config.toml
d_model = 512
norm_eps = 1e-05
schedule = "wsd"
doc_mask = false
steps = 6672
Each number is 128 + 24 x the weight over its row's rms, rounded and kept within 0 to 255. Layers, rows and columns count from 0. Numbers have three digits each. The size before them is the row's rms in percent of the matrix's.

# layer 5 MLP down (transposed), 2048x512, rms 0.0455, rows 134-155, columns 384-447
093:125150113135134109148158111134118140105102137119144124098126144132103129140095132120106138104128091107140163103090117128117124126158106076110171147157134108157128121137157072128187141141133146
106:087165100116155151126155116125094117106119124134097074133111099136130146152122123094119170124114171171169134117091138129126148088100113154142103170145105134133156133105140107138160116104121125
098:148136145148116127134089159102151099138089146098102131122146101144125086103143150188108148082133114115120137116127157148131145115127160145139144150110099153112072155123156096124089110093148131
106:156105128135121136115067149134139129114079113148150129128132092153129107115128120085091131112070143106146132113134128144099095106141132130126125148118117121139143138142164201134144133133154146
095:122165123113117188110100171141119163188118110134142127132107134114170139133121115091115142104097141136098093108101129101174130127094130126152135112118120117133118137147188181121117134110125166
081:135159153180105156179165124136134151152105168119084138122147118115116119122167122126136151146150136130123108156109166110105100112120171134091176153140132133153123129132131132098097135083164102
083:144129117136107125112136114118116186135122146120144127127107147109123165142140126133108133142112169091112129105131121160103103127099165189123121130129123141108091157120131129143151124142112145
113:135122130095114113117106108113139112157140162144155130175172123151138126118132105113116155136135139150119118108162127135135165081134124112123129125101084148109089167106133146118109117130128152
112:146116137123102122114125163087111120119179124132116153139101092107157130092169201102159161133109125112129133132149101135176112105116086113168105160092179109099129117117156153130132134163075119
095:157108133139113109148122135138137154134135122155103172150153102104135125133122144135151137148168104168129099129122095165117147153123114147115125126114134136115107132110121105101167118154100146
096:174112121125142070081126123126178164173140160142095177148134136118136124138179139135115109115104143114123113129125137129162121119096145112097147142126130141163143153187102144115133151071123144
101:170152144156089149136139116116117155084126108150127123157106105121119099081122120108168153139129150123121177113124153147113076143151124089110148140136088175112179136141122136097127163104112117
107:119131164122104147096113124112120105118118117159153091125154165129143141149123118132120146098103175141114117103161096133111140156149156128131096068140144139130152117065134124131114140113161127
092:150134147078126116082120146107149142138092159124099158141127151153149152181164151124140146116116111145154087095143141121093101104139115129126117129091109101151190129124079112135118151128094101
109:131085138107121093164154134128136149098103122131120169129148108122121148132130117156093134133193149112118137105108136105156088149176141096121139095156109111100199104092120144131096113160124107
095:036168126126113130122129138127110145090116129153129120155119105147104114136130150135124163114112110132140126159127097119139097123141140145163153138133074139120142134104118194122139166161118145
083:161153097167112139156153115109123121151078116143116090082131140099170101111121092125150146143114151112124137121130147177148122135138130193124154082095134098127143109119139141077127116105124114
092:114145125105120140176145196149129127111130177131098139075129116127063117129114142151162142171118153134141129161159107172128124125126107116121109144156147085170160187120148155112168157148139118
099:111135156144101153126111163153141138110097150107109115114123149168131193132101157168138168103095114131113153166120100097127151150120112135156069112103156070086093093101184101155103124117105087
090:125126144178106134127062124098114111091128122130117131153126121162109116095147118128159108095125163140143116129158146165127152178096168160118102152109106156122102153148126095119172145110132107
102:152141104127105078121122102094073115117099152129085087113164134134147112088108142104161102130110146089100146122103076174138144109142141197127143117147136128145115128118113098090101125098167155
096:070089080165137105122124144119115153129110120167111124153133154141103143124131135136113125115140139146093139108134144150126117157133111122105192158146144134123084158121139082134082152097084118
# layer 5 MLP up, 2048x512, rms 0.0958, rows 135-155, columns 384-447
087:123127181139123139133085143099144145146149162135212103166123156114132121121078172194139178162112091133140137129135113124101131153122132101092109069181104134113120091112143113111113129157136141
100:155107122130106133138167087171107142086115148114127094138103147084120147097137092152167144149137141148145137145126083129129134139105154142136128103138141107137101093144095124124112150146096128
099:137121163104156144142070113131088131138101121095106087126120156126125116098143149120117093146102084114138107153105161076109166126096147119112123145147145104120070168130112105148127138140139140
098:139124137129134143114150181123112103184148126129110137161159115119147136085144112094132159073122156117181147122126145108116128138079126123147141152149133117118161133105125110107130072120134139
101:143132150118097112133118135141159160130073187152162137106130090110145146145161128133136144108153146124118117185118132156114099119088106140102165080113107148172186118162095098100120149088138071
100:202110107123116109134122123140119142142133097133145118123185129171105112129115128123097149097146168132131082128115139081085141135142136126149131143141148109152144172152180116129115130130091130
112:113086165112105128160116141144122139131120153115105108166171066137130090110142159132149104167117149091092135150155129129150141119104106136175146099154134175098124147152155147103138128155101109
104:096120152137138114121145128124160121153117109109116130123136155146106118141127117152132147118122088151136112132152120144131140162147162138111118108145154156155164151112135122127124175123147108
092:109137157135153142083086181145128090120143138133171144118171152123087129138112153121138163106157124159140105130096121145104148142115157132142080084130102079110114129118142170086177141132118107
095:103120109139117149171092125135113077118103136133142084151138107094115148116138144139135117209141149109146161091126133156118124152150084134136135138141150116108122136074117133126120107100104125
096:150121178131137120139142142147104135097092113095073141108148120136092129115131162130141095153125108102108116148113095145138144117114162141120172132121099126103144146126126159096131176126132099
094:112119103154122136145128129103153106127122147128126078140118105138099082109126105122144131132102150133134140157124151140141131132117118141106169167099083106107121108170077128144116140112115117
099:118120125108117139138132124100120159099139112101096108158120113105123121111120113109158127126122102082191162097098122121110147161135148102126169115137120144109116119178153132128091113128154106
102:132118106119142149167105110116161135139139163123134130141112128131124114126131081121136121151119160146094142166130110099127150139098133090142130132088141165127115121098123117102120152150124144
100:136128117146134129095143136112110121101136148146139134166098123152158115090086096114128151134129131151130118117130143107112110131141125097065065107086113171128128114103132155136094101079098162
099:138097098111144102166100120159118081073135121101168117146108135109166177126145137148121111136137101097169115155082123121171093112052094110133132113128149138083108143126148174145139133135119119
107:161088106105158102161113145090103101141137115141129143120162102161093110118099094129124130148122134151133146170144129117149153097130123115086120071146173067109129175111146128111163143113110101
095:087192141106090159121130110114132145105107160120124134134118125115123098102107113159116133104117120156135138148131103092084125123111129094138092140128137136098122113126159106172144103106118115
099:122076083153135149101120125152142092118070105143123191122174102166126125147107146105154159125144145168103135141121118144118161147130150162134121123102113146132118128159100136149133163114143129
112:125121110120095130106126133156117103125133132101111113123130106137126092121124182113094085115140110066103140110142149156161121139098144176108104072099114168144134137171126117118073120122143086
098:125143134102118110126146162137092124114170155104138118125165154149084114126186100103080176115145158151124139101118148178132117112135106123099146122138129134128146142140119148082118154125178105